From a checkpoint of a small transformer trained on Wikipedia: some layers without attention, a variant of Muon for these matrices.
Each number is 128 + 24 x the weight over its row's rms, rounded and kept within 0 to 255. Layers, rows and columns count from 0. The size above them is the row's rms in percent of the matrix's.

# layer 4 MLP up, 768x192, rms 0.196, rows 336-371, columns 96-191
size [ 99 107 106  95 104  95  89 105 108  91 110 105 104 102  89 102 103  97  94  97  93 105  98  98  98 108  94  89  99 108  98  95 101  96 102  93]
[[129 155 140 157 144 149 130  95 105  97 123 135 121 169 177 122 133 146 119 182  80 165 143 145 115  75  92 144 149 140 123 141 109 143 172  94 135 111 154 159 128 145 115 119 141 131 129 115 106 132 106 130  79 148 113 116 156 100 163 135 113 124 138 127 110 106  90 148 118 139 137 144 129 158 131  97  94  88 140 107 138 135 150 125 147 119 156 135 173 134 158 160  91 127 136 122]
 [145 133 107 134 142  87 115 116 153 138 109 124  75 116 145 138 138 121 121 135 128  98 116 116 107 159 114 170 151 134 141 111 104 139 137  94 127 127 120 143 153 107 106 125  89 134 125 152  91 103 162  79 127 144 137 138 110 112 101 190 143 112 117 132 132 138 101 155 128 158 165 134 103 112 146 128 125 154 116 159 161  80 137 111 110 180 125  97 117  89 143  82  90 159 117 130]
 [129 129 117 143 162 126 118 123 120 163 131 175 126 155 118 166 143  76 155 128 144 130 137 134 124 125 122 127 110 142 127 137 117 156 193 136 117 150 167 112 109 120  70 122 127 150 144 128  98 154 151 135 129 163 151 148 140 131 126 159 169 155 174 140 145 119 151  95 101 121 129 129 103 102 123 103  64 127 135 144 108 135 143 161 116 141 147  97 129 107 135 118 124  84 124 120]
 [130 172 115 132 132 116 121 132 181 130 114 115 152 133 157 115 122  99 125  99 114 101 148 117 134  83 125 191 179 107 156 114 120 147 162 114 123 153 122  97 152 123 143 163 118 152 147 121 131 150  95 124 132 126 106 119 112 107 120 129 124 147 112 135  85 165 121 107 103 126  79  97 133 141 145 141  94 118 132 158  99 104 110 138 186 127 124 142 106  97 148 128 102 146 158 128]
 [154 117 154  92 109  95 105 158 151 160 113 119  92 144 115 144  95 147 109 114 160 101 139 161 121  99  75  99 156 110 149 160 121 131 113 136  74 135 128  96 124 140 122  80 148 121  88 117 144 145 141  97 110  83 158 133 125 131 130 140  88 130 111 160 121 115 157 151 121 140 136 149 112 122 147 124 107 122 128 149 119 158 135 111 132 167 103 119 162 146  87 155  82 120 111 168]
 [142 142 101 102 138 138 141 135 130 123 135  89 146 138 159 176 117 113 139 141 155 142  98 112 154 111 110 114 123 107  80 141 151 117 128 128 128 118 153 125 160 103  84 111  92 147 110 103 131 145 100 142 156 167 165 146 170 162  85 109 138 115 146 160 118 156 161 159 101 125 144 114 109 109 128 143 160  95 186 109 126 193 105 145 157 105  96 151 158 149 154 134 120 125 121 127]
 [134 138  92 116 171 140 116 102 120 191 146 141 134 129 106 131  78 125 108  98 110 120 140 131 159 179 103 101 164 138 140 113 188 131 157 138 137 110 118 121 126  97  98 154 143 137 110 156 116 160 111 170 110 162 147 124 148 124 127 103 115 155 110 157 149 120 104 152 125 117 153 131 173 142 101 104 116 158 110 141 157 108  86 128 138 111 126 131 116 147 117 153  86 103 120 100]
 [147 146 170 145 128 123 128 139 144 128  83 129 124 120 131 139 144 150 100 112 141 140 141 147 144 135 129 160 133 132  97 140 146 156 188 126 131 120 109  91 158 140  63 119 145 145  99 157 125 195 124 156 130 167 185 132  95 139 122 136 130 164  94  98 125 124 153  70 156 153 173 101 113 129 175  91 115 118 148 135 104 131 146 129  97 107 163 102 140  92 134  94 161 146 143 127]
 [141 106 142 131 142 148 110 107 135 128 132 131 121 159 110 148 145 141  97  93 151 130  93 129 139 134 132 108 153 103 110 122 139 111 156 124 118 104 112 116 143 137 122  98 148 130 196 153 116  65  81 171 150 123  93 116 102 156 147 160 131 179 126 152 108 133 158 157 172 122 161 103 150 146 117 127 135 139 112 162  83 113 145  95 167 134 139 140 136  97 135 120 120 172 135 159]
 [145 135 122  98 135 102  94 137 114 127 140 141 100 152 159 171 128 115 147 157 141 138 119 132 152 130  79 111 117 163 155 124 161 100 131 120 114 132 173 129 169 108  97  78 127 150 187 143  76 140 132 122 120 111 140 175 128 112 110 102 103 132 145 156  85 117 140 173 137 107 107 166 172 150 135 157 134 136  71  82 123 143 113 117 141 116  97 168 130 144 148 141 130  93 133 128]
 [144  82 114 132 134 120  95 160 156 122 159  99 128 153 136 139  92 145 107 117  96 134 110 105 132 163  90 159 146 162 134 164 135 116 190 129 178 139 136 150 117 109 115 123 138 107 113 123 104 169 129 128 184 156 135 151 130 148  82 129 115 144  94 134 149 120 114 134 155 112 177  88 110 136 173 117 136 134 170 129 100 150 180 156  79 143 165 161 156 129 150 135 125 116 125 160]
 [120 103  96 112 149  94 120 142 120 129 120  93 132 137 156 173 146 176  96 150 143 144 117 111 160 154 142 108 123 165 128 142 123 120 119 128 136 110 138 135 164 144  99 110 101 108 110 159 135 143 160 120 156 109 154 119 130 136 118 126 118 136 112 152 133 123 101 100 117  80  90 142 127 143 166 118 151 182 134 160 110  99 116 117 162  84  87  92 146 114 153 107  75 113 111 129]
 [135  98  94 115 146  79 109 111 139 118 115 114 150 126 153 104 139 164 122  80 122 142 114 157 136 147 128 163 125  94 133 113 166 105 165 130 122 146 137 125 162 138 149 167 117 149 106 127  88  89 129 125 131 153 143 104 134 143 126 116 128 134 144 154 135 100 135 118 100 123 153 120 123 118 103 167 156 114 107 109 158 137 112 162 105 125 134 120 114 156 161 183  65 176 165 122]
 [117  93 109 104 152 107 123 162 114  97 120 114 124 138 116 149 117  86  93 119 121 127  75 130 140 148 132 117 105  85 139 103 167 128 208 163 142  88 160 163 173 146  88 117 136  87 144 120 128 119 162 156 149 110 133 106 127  88 129 107 113 142 126 153 134 126 139 173 125 120 146 177 110 152 127 113  96 101 167 120 120 123 144 121 155 145 159 140 127 141 113 107 127 125 129 116]
 [135 124 106 168 167 119 119 131 119 111 193 144 121 176 150 146  88 175 102 112 133 155  75 113 120 150 139 161 119  93 148 116 164 116 125 177 118 125 174 131  75 138  64 130 137 157 124 132 103 125 132 158 125 134 113 121 110 117 114 106 125 147 120 140 143 140 111 124 153 118  99 101 125 123 182 134  96 158 132 148 113 133 122 173 126 100 126 115  88 119  76 139 147 113 137 125]
 [129 126 121 136  81 180  82 104 146 136 118 166 126  89 147 144  72 153 130 138 124 134 142 141 116 103 147 145 124 162 126 132 155 135 112 128 123 125 119  66 129  95  94 117  96 117 114 141 117 140 163 141 119  97 122  85 123 117 118 158 113 111 129 139 103 152 129  95 157 110 127 147 146 120 152 150  99 122 113  90 122 142 115 150 147 137 110 127 116 132 148 125  71 155  97  84]
 [134 149 165  50 142 146 153 119 156 152 115 123  97  91 164 148  98 151 122 129 131 155 135 141 115 102 119 123 137  93 155 133 156 130 146 129 114 140  63 175 101 192 114 152 128  87 109 117 136 111 120 114 132 159  99 137 155 147 174 120 114 122 141  97 186 126 122  68 123 133 113 120 125 125 132  81 154 119 127 137 137 136 128 109 169 124 146 108 143 125 113 156  92 147 118 135]
 [131 111 109 138 133 131  89 133 151 124 210  58 106 122 157 169 162 121  90 125  98 157 119 156 148 135 112 135 132 125  93 184 118 147 154 137 151 130  80 122 121 132 125 107 117 190 174 146 121 157 124 157 127 129 161 164 138 144 117 136 121 124 133 140 112 160 136 109 122  93  60 110 143 139  97 123 141 120 117 134 134 108 102 151 103 128 111 161 135 118  97 140 140 134 137  83]
 [146 120 121 141 149 146  89 133 158  69 107 119 135 115 111 160 165 106 132 120 100 148 157 142  87  66 139  97 102 163  58 129 146 160 145 145 184 160 114 107 122 113 107 145 131 137 117 164 106 115 144 107 118 124 108 146 123 134 151 147  98 155 162 157 181 154 118 115 156  98 148 124 112 162 101  99 119  92 130 154 131 149 140 129 133 130 114 127 140 123 127 145 140 131  99 125]
 [111 160 146 137 164 126 110 137 133 116 121 129  95 131 156 103 133 110 148 102  92 141 131 124 144 117 160 103 168 135  98 110 126 139 136 137 140 132 152  99 111 108 131  92 131  79  96 137 137 104 131 138  65  95 102 130 130 121 134 146 152 125 131 142 137 133  98 140 115 168 105 119 140 122 103 136 124  97 175 149 146 116 151 150 169 129  98 102  92 122 142  83 113 104  96 112]
 [117 121 120 147 128 109 116 126 129 116  99 187 121 157 152 110  99 153 103 121 100 118  91 120 107 111 154 143 143 182 156 137 153  87 159 143 134 137 114  75 117 147 162 135 126  99 107 108 157 153 131  99 116 110 148  83 159  79 118 124 140 168 117 147 110 136 166 172 139 127 154 118 112 116 115 158 110 161 110 187 156 130 126 137 154 176 141 143  99  94 128 148 151 148 126 130]
 [ 84 126 149 150 120 148  99 140 132 121  69 142 206 163 110 147  99  87  99 162 199 158 118 124 134 131 148 145 109 183 127 147 151 160 152  93  98  87 149 143  90 137  89 171 115 133 123 115 129 105 111 115 153 128 173 120 116 119 145 143 143 134 125 153 120 109  91 107  91 149 121  91 187 127 135 128 124 132 101 129 116 142 137 118 142 148 173  80 158 111 137 110 157 111 139 120]
 [149 152 152 135 122 131 129  97 128 119 130 139  92 132 141 127 120 142 102 117 130 113 135  76 140 124 141 150 111 117 139 129 131 119 136 100 135 119 108  44 133 116 130 156 140 114  95 104 129 150 143 149 134 158 136 116 114 138 131  94 128 137 155 126 125 142  98  72 124  71 139 122 146  86 120 106 142 127 104 156 137 150  70 106 124 122 106 123 163 131 115 144 141 106 147 141]
 [115 139 142 134 125 157 111 122 128 137 127 123 148 166 145 139 171  93 116 124 122 143 121 114 140 104  90 141  91 169 132 131 148  98 122 123 137 190 136 108 118 161 166  98 147 108 133 163 133  93 159 135 133 109 103 178 134 107 150 126 140 122 129 172 137 137 153 129 135 181 114 131 132 114 110 138 133 134 145 144 119 152 132 114 125 135 125 115 135 162 176 114 131 156  99 105]
 [182 122 138 134 135 140 173 103 147 150 134 130 152 147 130 109 115 106  98 113 138 131 111  91 146 130 141 119 139 128 155 160 134  62 125 110 176 116 105 166 129 136 151 107 120 133 143  95 124 104 151  96 132 105 129 138 150 110 131 125  90 115 126 122 139 138 141 146 109 147 151  99 128 144 123 101 114 136 146 133 140 164  89 137 133 130 151 140 162 181 145 123 155 151 135 159]
 [116 175 136 151 125 152 120 125  96 112 133  96  73 141 152 144  89 110 125 107 104  97 174 138 121 162 134 114 185 109 164 159 103 147 122 165 165 101 151  86 118 117 130 153 160 145 100 139 171 116 112 161 135 133  99 120 158 143 126 164  85 133 120 124 146 106 128 166  89  93  74 135 104 124 117 110 133 121 135 116 130 120  92  91 122 146 150 172  87 139  92 132 108 147 136 122]
 [105 106 112  86 147  97 142  79 158 130 122 132 113 159 110 109 138 163 120 167 122 151 150 120 139 107 178 140 134 129 162 157 117  82 115 106 125 170 139 130  84 155 114 119 124 141 132 139  92 124  83 113 133 134 134 139 122  74 140 150 112 148 160 130 106 140 117 160 140  81 141 170 126 151 107 100 153  81 123 108 122 137 181 139 148 152 125 130 152 101 117  93 126  93 117 116]
 [102 119 139 115 101 120 133 114 167 158 146 126 129  92 158  97 145 163 132 164 108 141 155 151  71 116  98 126 150 123 135 140 150 142 146 148 128 154 126  76 142 113 109 127 105 126 147 141 118 131 144 142  97  95 119 124  58 120 159 136  87 129 146 111 114 118 102 142 124 121 178 136 121 114 134 139 156 107 114 178 119 145 126 134 145 102 122 197 124 119  99 106 165 105 135 145]
 [141 129  95 126 109 163 104 106  90 113 107 134 126 148 133 116 147 104 109 101 129 138 109 124 164 138 129 154 123 165 104 138  60 141 117 149 132 136  80 121  88 136 139 111 144 132 151 112 131 141 125 121 103 108 157 167 119 152 158 109 138 112 141 139 114 117 121 140 129 108 150 148 150 127 145 125 124 113  81  92 148 109 114 133 154 122 113 118 122 127 161 104 133 150  99  85]
 [124 111 119  95 159 141 143 164  99 150 119  97 132 136 134 144 106 144 134  50 156 128 143  88 123 116 127 168  90 113 147 139  97 153 103  93 164 158 153  96 150 169 141 159 133 127  73 154 157 150 113 171 154 147 146 145  94  94 136 119  84 148  81 125 122 126 129 139 133 123 137 124 126 139 132 122 112 139 104 117 112 114 149 111 169  93 173 128 148 138 188 151  98 126 117 145]
 [141 128 120 123 110 155  88 142 120 123 138 150  93 170 137 114 110 119 152 115 108 124 146 131 145 137 107 140 115 135 137 170  81 154 120 172 157 124 111 142 101 100 143 139 125 129 182 105 136  97 141 120 101 142 125 132 126 134 123 118  99 116 139 123 138 150 115 155 116 105 156 173 110 153 153 159 160 119 119 130 165  98 133 134 143 142  90 138 111 136 124 111  87 141 138 103]
 [106 122 100 126 151 137 141 145 113 122 126 152 175  86  63 131 138 102 142 143 104 148  85 192  82 119 133 123 142 101  93 137 115 133 134 132 110 105  82 102 148 115 124 140 139 104 143 103 108  92  86 174 141 134 116 149 157 115 115 141 116 156 163 131 115 121 165 125  98 138 132 164 167 102 154 107 144  97 117 131 109 114 147 162 105 116 122 123 115 164 151  74 147 133  98 120]
 [150 153 146  91  77 134 113 149 153 101 146 182 172 162 163 116 113 116 149 162 133 176 107 126 179 164 116  90 103 109 132 141 119  99 136 116 151 151 110 144 114 113 134 120 120 125 116 115 140 160 141 129 143 175 129 109 153 140 116 149 123 110 122  93 113 109 132 163  96 147 175 121 127 138 110 128 114 160 201 183 168 156 150 142  82 116 164 124 159 131 152 128 146  93  85 168]
 [178 178 114 137 128 121  88 129 138 150 119 129 125 141 132 123 156 135 110 150 141  65 163  80 117 132 119 130 149 120 162 128 110 114 127 121 153  94 106 121 145  97 115 143 137 161 146 144 140 131 138 139 182 149 122 103 126  72 167 114  87 174 134 114 109 152 125 112 103 118 159 112 125  81 156 120 133 132 154 140 171 114 103 142 114 141 132 130 118  55 120 139 116 140 151 144]
 [134 141  82 131 133 106 128 166 175  87 170 147 159 143 126 121 150 166 135 124 123 126  70 121 154 169 113 139  97 126 116 141 140 177  78 149 156 193 146 114 125 150 125 100 168 122 135  91 127 139 140 125 160 116 168 123 112 127 138 130 130 105 143 135 132 149 162 137 119  69 145  85  82 166 164 125 124 126 144  88 142 119 148 125 133 133 105 148 113 132  93 146 125 171 151 129]
 [ 94 162 113 145 158 124 113 187 122  86 129 190 141 137 124 177 142 123 112  94 132 116 120 140 127 122 126 141 133 153 147 113 108 160 150 161 135 123 139 117 119 113 168  98 150  88 129  96 155 157 125 101 114 163 168 108 144 142 127 184 100 129 121 154 134 192 148 161 171 118 104 159 178 118 117 144  90 124 169 145 139 138 130 110 141 126 110 151 140  81 131 117 159 137 115 114]]
# layer 4 MLP down (transposed), 768x192, rms 0.571, rows 336-371, columns 96-191
size [ 96 106 105  94 102  97  92 102 105  94 107 102 100 103  88 101 103  94  93 101  98  98  99  99  91 103  93  92 101 107 100 100  99  89 104 102]
[[147 148 105 140 113 102 176 148 133  94 121 152 143 135  97 102  93 179 131 148 118 134 124 123 123 100  97 106 139 149 144 126 119 131 146 132 134 136 127 171 111 117 136 131 159 130 119 108  95 106 130 170 120 147 122 154 114 143 108 112 125 165 129 167 131 128 133  95  97 166  95 121  88 100 140  95 120 112 139 122 125 120 121  99 145 150 117 115  75 162 145 135 159 153 121 147]
 [159  93 131  94 131 130 141 138 140 134 123  91  89 135 116 170 135 132 132 125 137 156 131 127 163 138  97 130  85 135 164 151 146 119 113 106 134 104 130 140 113 117 125 137 123 169 146  89 143 162 136  86 160 109 105 105  81 159 106 175 140  90 173 141 131 110 133 120  83 135 123  99 126 104 145 149 103 107 110 116 123 179 163 128 157 142 127  48 190  72 136 128 163 155 126 116]
 [156 138 151 136 163 105 135 137 167 132 153  82 137 156 123 159 143 103 119 151 143 146 152 130 126 141  88  86  92 116 114 187 147 165 142 143  89 112 113 113 140 115 139 139 158 143 139 139 118 148  96 120 123 144 139 121 141 130 129 147 148 154 169 138 135 114 107 113 141 133 100 141 128 133 153  71  75 108 124 150 126 148 112 110 141 112 167 156 108 127 166 154 176 140 131 141]
 [134 131  99 139 108 128 128 133 122 113 140 101 113  73 160 110 114 157 134 129  97 161  64 119 103 106 142 123 135 146 141 117 149 135 127 127 168 167 115  95 140 125 113 138 111 123 121 117 157 129 109 121 144 112  98 163 110  98 135 131 102  98 112 126 120 110 152 152 139 139 147 168 189 155 133 177 170 134 143 127 144 181 115 179 148 147 118 137 136 105 130 156 150 137 143  84]
 [136 144 138 102 149 137 120 111 141 143  99 119 113 117 116 153 123 145 119 120  92 130 118 115  80 118 142 161 150 134 150 135 140 142 124 142 128 121 111 120 132 140 135  66 135 160 123 124 166 146 129 110 132  69  96 105 149 140 122 105  80 124  94 105 146 115 105 149 123 107 144  74 134 113 146  97 150 108 146 140 136 119 149 112 180 153 123  81 106 147 133 146 117 121 120 140]
 [102 112 140 109 112 119 151  86 172 130 140 121 118 145 132 152  86 147 129 155 108  85  97 137  93 132 152 121 104 140 155 104 121 109 103  51 120 136 136  99 126 107 127 170 134 188 105 140 124 162 123 132 116 194 120 157 130 156 155  77 118 135 120 130 141 104 137 117 158 112 109 158 113 141 120 152 132  91 134 151 113 131  89 160 123 116  59 128 117 136 123 151 109 139 112 130]
 [148 146 126 130 103 160 155 128 126 140 161 145 102 161 118 136 170 118 134 118  96  69 135 146 149  68 113  60 154 121 131 121 118 134 111 125 105 165 130 139 101 142  75 132 122 120 125 131 115 154 127 139 101 147  85 109 111 111 136 118 155 141  82 118 173 123  77 141 125 160 109 118 118  89 118 129 121 151 129 155 156 133 126 106 108 167 139 134 116 149 152 129 153  82 129 127]
 [169 134 150 123  90 101 144 117 136 153 139 110  90 135 134  99  89 106 127 115 119 114 115 109 134 132 134  81 131 160 120 109 129 104 137 150 114 158 104  96 128 135 104 105 161 106 128 142 147 119 118 135 123 119 162 163 145 144  85 113  88 111 135 164 130 118 166 157 150 146 148 131 118 115 117  60 134 102 126 150 127 115 161 127 144 109 114 142 140 143 153 129 143 120 128 170]
 [147 108 148 159 152 143 145  91 125 179 168 147 174 177 134  93 120 136 117  99 152  77  97 111 170 173 142 110 147 123 158 137 139 157 124 155 141 164 158 114 166 127 126 151 154 143 109 154  98 143 134 134 102 169 125 116 104 142 122 125 118 115 149 152 111  94 127 123 146 162 163 132 155 143 138 113 141 104 107 126 102 119 113  92 157 105 172 139 104 136 126 163 101 161 114 125]
 [185 155 139 146 124 140 150 117 130 104 140 149 108 127 128 133 193 133 134 106 161 128 169 179 126 123 120 107 126 110 144 123 106 120 114 114 136 161 165 185 155 106 130 118 125  96 145 116 167 134  71  95  73 151 153 103 123 132 133 145 150 110  87 124 128 135  96 152 127 157 135 121 148 109 137 132 109 147 118 107 151 136 147  67  65 143 131 113  95  80 124 115 130 117 160  81]
 [161 146  93 133 100 142 121 130 136 131 146 132 126 122 163 102 105 136 125 175  97 120 142 121 109 158  99 110  91 196 143 154 143 143 130 104 144 134 149 149 133 149 139 105 163 122  94 158 129 143 101 114 138 123 155 120 122 129 122 144  74 171 106 150 129 108 145 114 174  96 152 148  80 126 107 120 133 142 132 111 115 129 177 118  74 126 149 159 191 116 102 124 164 112 129 141]
 [141 113 156  70 117 102 148 109 109 117 117 117 129 113 134 194 109 146 142 126  98  76 169 124 168 121 125 164 111 126 159 145  84 144 128 129 113 154 125 150 137 123 136 120 130  95 146 167 129 146 118 173  97 116 165 125 160  79 113 128  88 113 111 149 123 116 122 152 148 111 132 130  99 115 165 141 113 112 131 120  78 106  92 130 158 137 110 144 113  79 143 138 119  85 103 156]
 [136 112 126 126 126 160 133 134 122 126 101 108 117 110 161 159 115  88 130 169 109 126 153 151 128  97  93 124 150 131 121 145 131 151 104  91 110 111 138 126 140  86 131 108 130  94 115 160  89  60 119 159 151 102 125 100 142 103 127 132 116 121 150 124 135 116 101 147 135 145 133 115 172 128  99  60 128 111 139 157 160 107 108 138 149 135 168 142  93 110 152 120 107 119 121 179]
 [ 97 146  92 126 131 101 103  85 136 134 116  64 109 189 139 140  96  99 114 122  97 126  81 124 129 127  91 147 117 158 127 111 132 140  83 146 174 113 162 150 156 171  99 161 137 100 126 131 131 115 112 161 122  83 156 122 163 140 140 123 150 165 144 146 179 126 137 133 124 108 183  85 106  96 130 118 117  99 113 126 148 121 131  92 159 163 133 140 131 145  72 136 100 135 105  94]
 [124 166 107 127 114 151 154 123 122 149  98 102 142 149  85 136 108 133 146  85 131 105 140 137 126 135  84 125 126 152 117 128 148 106 135  87 115 115 107 141 157 100 177 118  68 107 132 105 126 107 156 162  86 155 125 150 185 128 130 130 112 110 145 144 115 126  92  93  84 147  97 109 133  88  85 111 123 120 106 135  98 149 131 141 113 157 133 140 103  98 171 118 142 104 146  87]
 [120 143 131 132 104 117 120  97 171 144 105 137 147 113  95 145 109  89 124 113 147 127 163 160 140 114 122 140 154 156 151 154 140 163 109 146 152  94 119 135  74 155  78 142 163 156 110 112 125 132 182 155 129 162 139 102 119 117 149 106 148 115 125 148 111 154 114 115 103 124  92 117 123 166 127 135 160 162 133 151 132 141 161 115 133 157 139 117 138 154 123 171 110  84 138  75]
 [120  99 113 128 138 132 159 135 106 119 120 129 150 113 164 122 111 129  96 175 165 138 116 104 126 127 159 145 146 122 138 103 130 166  90 107 140 122 134 119 130  96 145 119 103 146 160 122 107 153 195 148 114 134 142 121 161 131 157 164 123 141 154 100 135 164 112 101  91 143 117 138 140 112 158  99  94 132  93 121  94 152  61 105 129 166 157 131 178 105  88 130 142  94 138  87]
 [101 162 129 106 129 139 145 132 111 110 130 124 121 126 105 129 109 128 121 109 159 147 191 135 147 113 130 110 104  96  96  91 136 164 116 128 102 156 132 146 174 104 139 154 114 120 133  83 159 133 135 148 151 144 144 110 172 118 140 101 108 119 148 129 116 157 122 107 131 108 121 121 109 101 131 105 119 161 116  97  94 114  98 121 144 144 119 138  66 139 131 125 144 100 131 120]
 [136 143 126 118 117 135 137 144 119  91 124 160 143 127 131 144 146 140 176 125  86  99 164 116 187 116 150 117 141 115 150 140 165 124 146  97 155 168 162 107 142  98 152 140 106 103 137 165 123 145 135 148 137 157  40 160 150 128 139 137 112 168 110 137 158 145 127 118 110 150 132 126 141 130 123 131 117 132 134 122 147 120 125 119 110 128 120 152 109 172 138 129  93 106 123 140]
 [106 189 103 111 204 120 154 134 123 135 137 157 149 132 121 121 103 129 112 144 138 142 109 163 138 125 128 153 165 129 158 120 153 104 146 112 108 128 140 139 142 130  68 135 195 112 121 109 146 131 114 127 158 130  89 126 168 153 113 140 135 126 107 166 117 125 121 122 145 122 155 117 160 151 180 117 162 109 117 165 127 155 117 147 130  90 114 135 136 136 159 102 100  86 121 144]
 [114 125 162  89 100 142 132 109 123 126 100  97 148 157  90 125 106 138 142 161 125 113 103 128 168 173  93 116 149 122  95 133 134 127 108 101 130  88 128  95 110 150 150 121 151 210 164 163 110 131 137 172 133 117 151 105 114 156 123 135 133 140 114 111 112 119 107 149 156 135  92 137  89 128 123 100 114 173 103 155 159 121 131 130 145 101  90 137  97 119 131  94 137 167 124 101]
 [ 87 133 153 137 135 129 133 136 137 119 123 141 169 110 126 137 133 123 106 168 147 121 185 146 136 131 141 110 158 137 132 116 116 168 127 107  73 109 130  88 109  99 110 153  87 140 158 110 110 112 136 170 115 142 131 110 142  88 145 113  88 129 101 124 113 161  67 161  70 131 119  84 167 123 167 150 123 157 166 112 115 143 154 156  97 166 179 117 124  97 155 141 132 125 149 118]
 [127 155 152 116 107  88 169 100 116 126 126 113 115  94 133 138 138 128 115 148  91 125 138 116 102 118 112 153 113 100 101 213  85 141 125 103 130 160 164 123 127 143 107 129 157  53  93 136  96 121 120 141 151  97  94 120 118 106 124 141 126 147 163 134 116 131  80 144  96 159 125 105 149 120 168 111 128 121 100 112 129 115  86 136 133 138 109 156 152 131 131 110 129 125 147  88]
 [146 136 153  97 111 160 130 125 124 133 142 112 147 144 113 136 123 155 107 103 169 142  95 157  78  94 170  78 119 148 147 147 168 156  81 143 134 166 119 148 154 147 127 139 121 131 129 129 146 137 155 110 140 163 126 141 119 112 141 101  93 124 152 113 148 100 130  93 124 123 120 137 125 124  87 142 163 137 133 129  50 116 118 122  92 126 101 134 135 132 105 163 119 120 123 119]
 [167 183 105 164 137 110 169 110 136 129 113 142 153 158 113 130 134  96 165 138 111  85 182 182 168 115 121 101 127 115 122 130 165 118 123  83 127  94 102 124 146 120 114 136  87 146 119 100  94 119 123 148 127 174 124 137 151  84 102 117 125 162 133 134 102 150 131 117 134 129 161 123 123 116 110  96 112 129 121 123 202 117  89 137 160 165 102 159 118 100 138 150 122 128 166 153]
 [ 64 107  81 174 181 131 115 108 107 156 147 149  79 132 141 146 177 133 145  78  90 109 130 118 148 120 130  80 133 159 151 135 116 163 136 120 158 104  98 126 140 125 129 146 133 135 106 108  96 139 132 139 129 117  98 126 137 148 133 152 130 161 109 125  96 138 144 107  98  97 107  76  99 113 118 120  95 130 102 132 139 133 141 121 128 130 127 137 112 133 121 130 144 126 161 154]
 [102 144 142 153  85  97 147 119 112 141 120  96  98 172 102 150 121 117 172 113 136 119 170 134 101 162 133 126 125 147  96 183 127 117 130 158 166 108 136 172  85 105 164  91 146 152 128  96 118  81 189 169 134 128 156  78 133 148  94 142 107 107  96 121 133 157 109 131 139 100 122 130 181 106 129  98 111 124 151 142 128  94 134 114 106 128 121 138 109 136 142 121 167 134 125  98]
 [129 150 117 115  64 143 133 141 109 107  92 120 135 132 116 141 136 148 118 142 113  97 153 132 149  62 125  70 110 115 116  95 171 112 189 101 119 121  85 115 122 118 106 172  96 112 147  92  98 150 121 151 135 123 132  87 112  94 118 114 132  95 136 145 138 117 124 125 109 113 119  87  96 142 118 157  87 132 123  99 130 128  79 114  89 159 164 137 118 159 104  88 177 105 109 120]
 [144 148 118  88 147 128 134 134  94 168 104 134 118 124 118 163 121 120 166 109 170  79 169  90 129 152 157 129 139 124 117 149 103 124 138 143 147  66 133 155 116 119 141  88 102 101 113  88 122  79 154 198 110 116 140 140 114 153 129 144 129 128 142 108 157 117 138 127 100 126 109 154 114 155 108 125 112 139 124 137 106 134 181 121 126 182 132 178 112  82 133 120 142 146 112 136]
 [139  92 135  92 115 144 160 125 117  90 119 138  80 131 153 130 120 135 133 117 163 128 122  77 115  79 150 139 127 153 164 122 133 112  91 114 118 142 148  75 128 139  93 142 143  89 102 134 169 166  67 150 165 141 154 148 143 161 134 142 130 133  93 129 162 148  97 107 118 155 134 114 120 113 151 132 169 163 134 144 115 155 158 129 152 109 142 102 107 110 104 128 117 165 109 131]
 [141 127 135 124 142 163 116 117 137 100 198 127 130 132 115 129 161 149 123 155 155 128 185 179 151 116 154 128 149 161 166 164 131 149 104 152 138  84 106 128  73 105 144 138 145 106 163 148 129 101 151 135 146 126 101 131  85 131 113 100 143 105 168 142 129 174 154 112 140 124 126 132 133 163 139 129 137 109 129 111 141 127 102 113 147 137 117 109  89 136  98 141 142  82 143 113]
 [ 78 108 177 132 150 114 110 151 121  88 107 101 125 156 123 139 130 143 139 122 127 111 113 125 119 133 164 140 155 131  40  98 127 124 128 117 180  86 118 102 100 118 134 167  86 124 119 151  94 106 142 163  92 171 142 105  98 105 106 156 105 123 133 117  98 101 118 122 128 102 164 107 152 118 133 132 104 158 167  84 155 140 148 165 135 125 135 151 131  94 138 121 153 150 159 120]
 [107  91 126 113 102 150 146 124 125 142 157 129 124 174 146 136 193 134 132 102 129 143 131 109 106 111 172 154 147 115 142  74 123 150 137 101 112 115 176 121 111 154 146 150  67 141 106 118 147  86 107  94 111 110 131 144 114 121 126 145 145 142 117 130 161 124  98 125 141 155 149 168 152 163 176 130 112 113 102 132 100 153 143 167 156 126 138 136 151 121 140  99 135 150 126 139]
 [145 125 127 112  84  86 129 118 113 211 145 114 109 139 146  97 119 152 121  97 132  81 142  88 114 121 115 117 145 115  84  76 127 111 107 116 137  98 142 117 134  95 149 128 143 139 139 180 158 100 148 182 134 140 129 128  85 134 128  98 133 108 118 114 152 139 136 108 124 175  97 137 128  86 115 120 122 105 139  82 137 143  99 138 101 124 126 171 120 112  86 120 140 143 155 127]
 [127 141 101 133  81 137 138 147 153  97 134 109 148 105 173 166 119 156 142 126 153  98 131 163 160 155 140 133 141 136 162 107 124 172 123 152 107 147 117 101 143 135 147  99 158 128 161 103 125 143 126 145  77 112 133  99 137  87 150 121 136 131 142 163 114 108 133 139 109 145  78 135 107 132 176  71 101 143 104  96 134 146 103 120 111 127  77 150 121 114 108 164 123 128 107  85]
 [150 131 103 139 155 112 123 109 116 107 117 135  99 128 135 135 142 184 139 123 120 152 151 128 143 131 140  73 118 121 179 114 145 163 103 120 161 138 119 151 125 144 113 124 103 117 113 104 158 159  89 111 138 125  98 138 100 134 154 133 136  98 132 151 126 131 143 105 152  95 177 150 158 100 159 122 140 122 157 127 115 113 131 150 172  79 111 101 126 123 116 129 165 137 144 114]]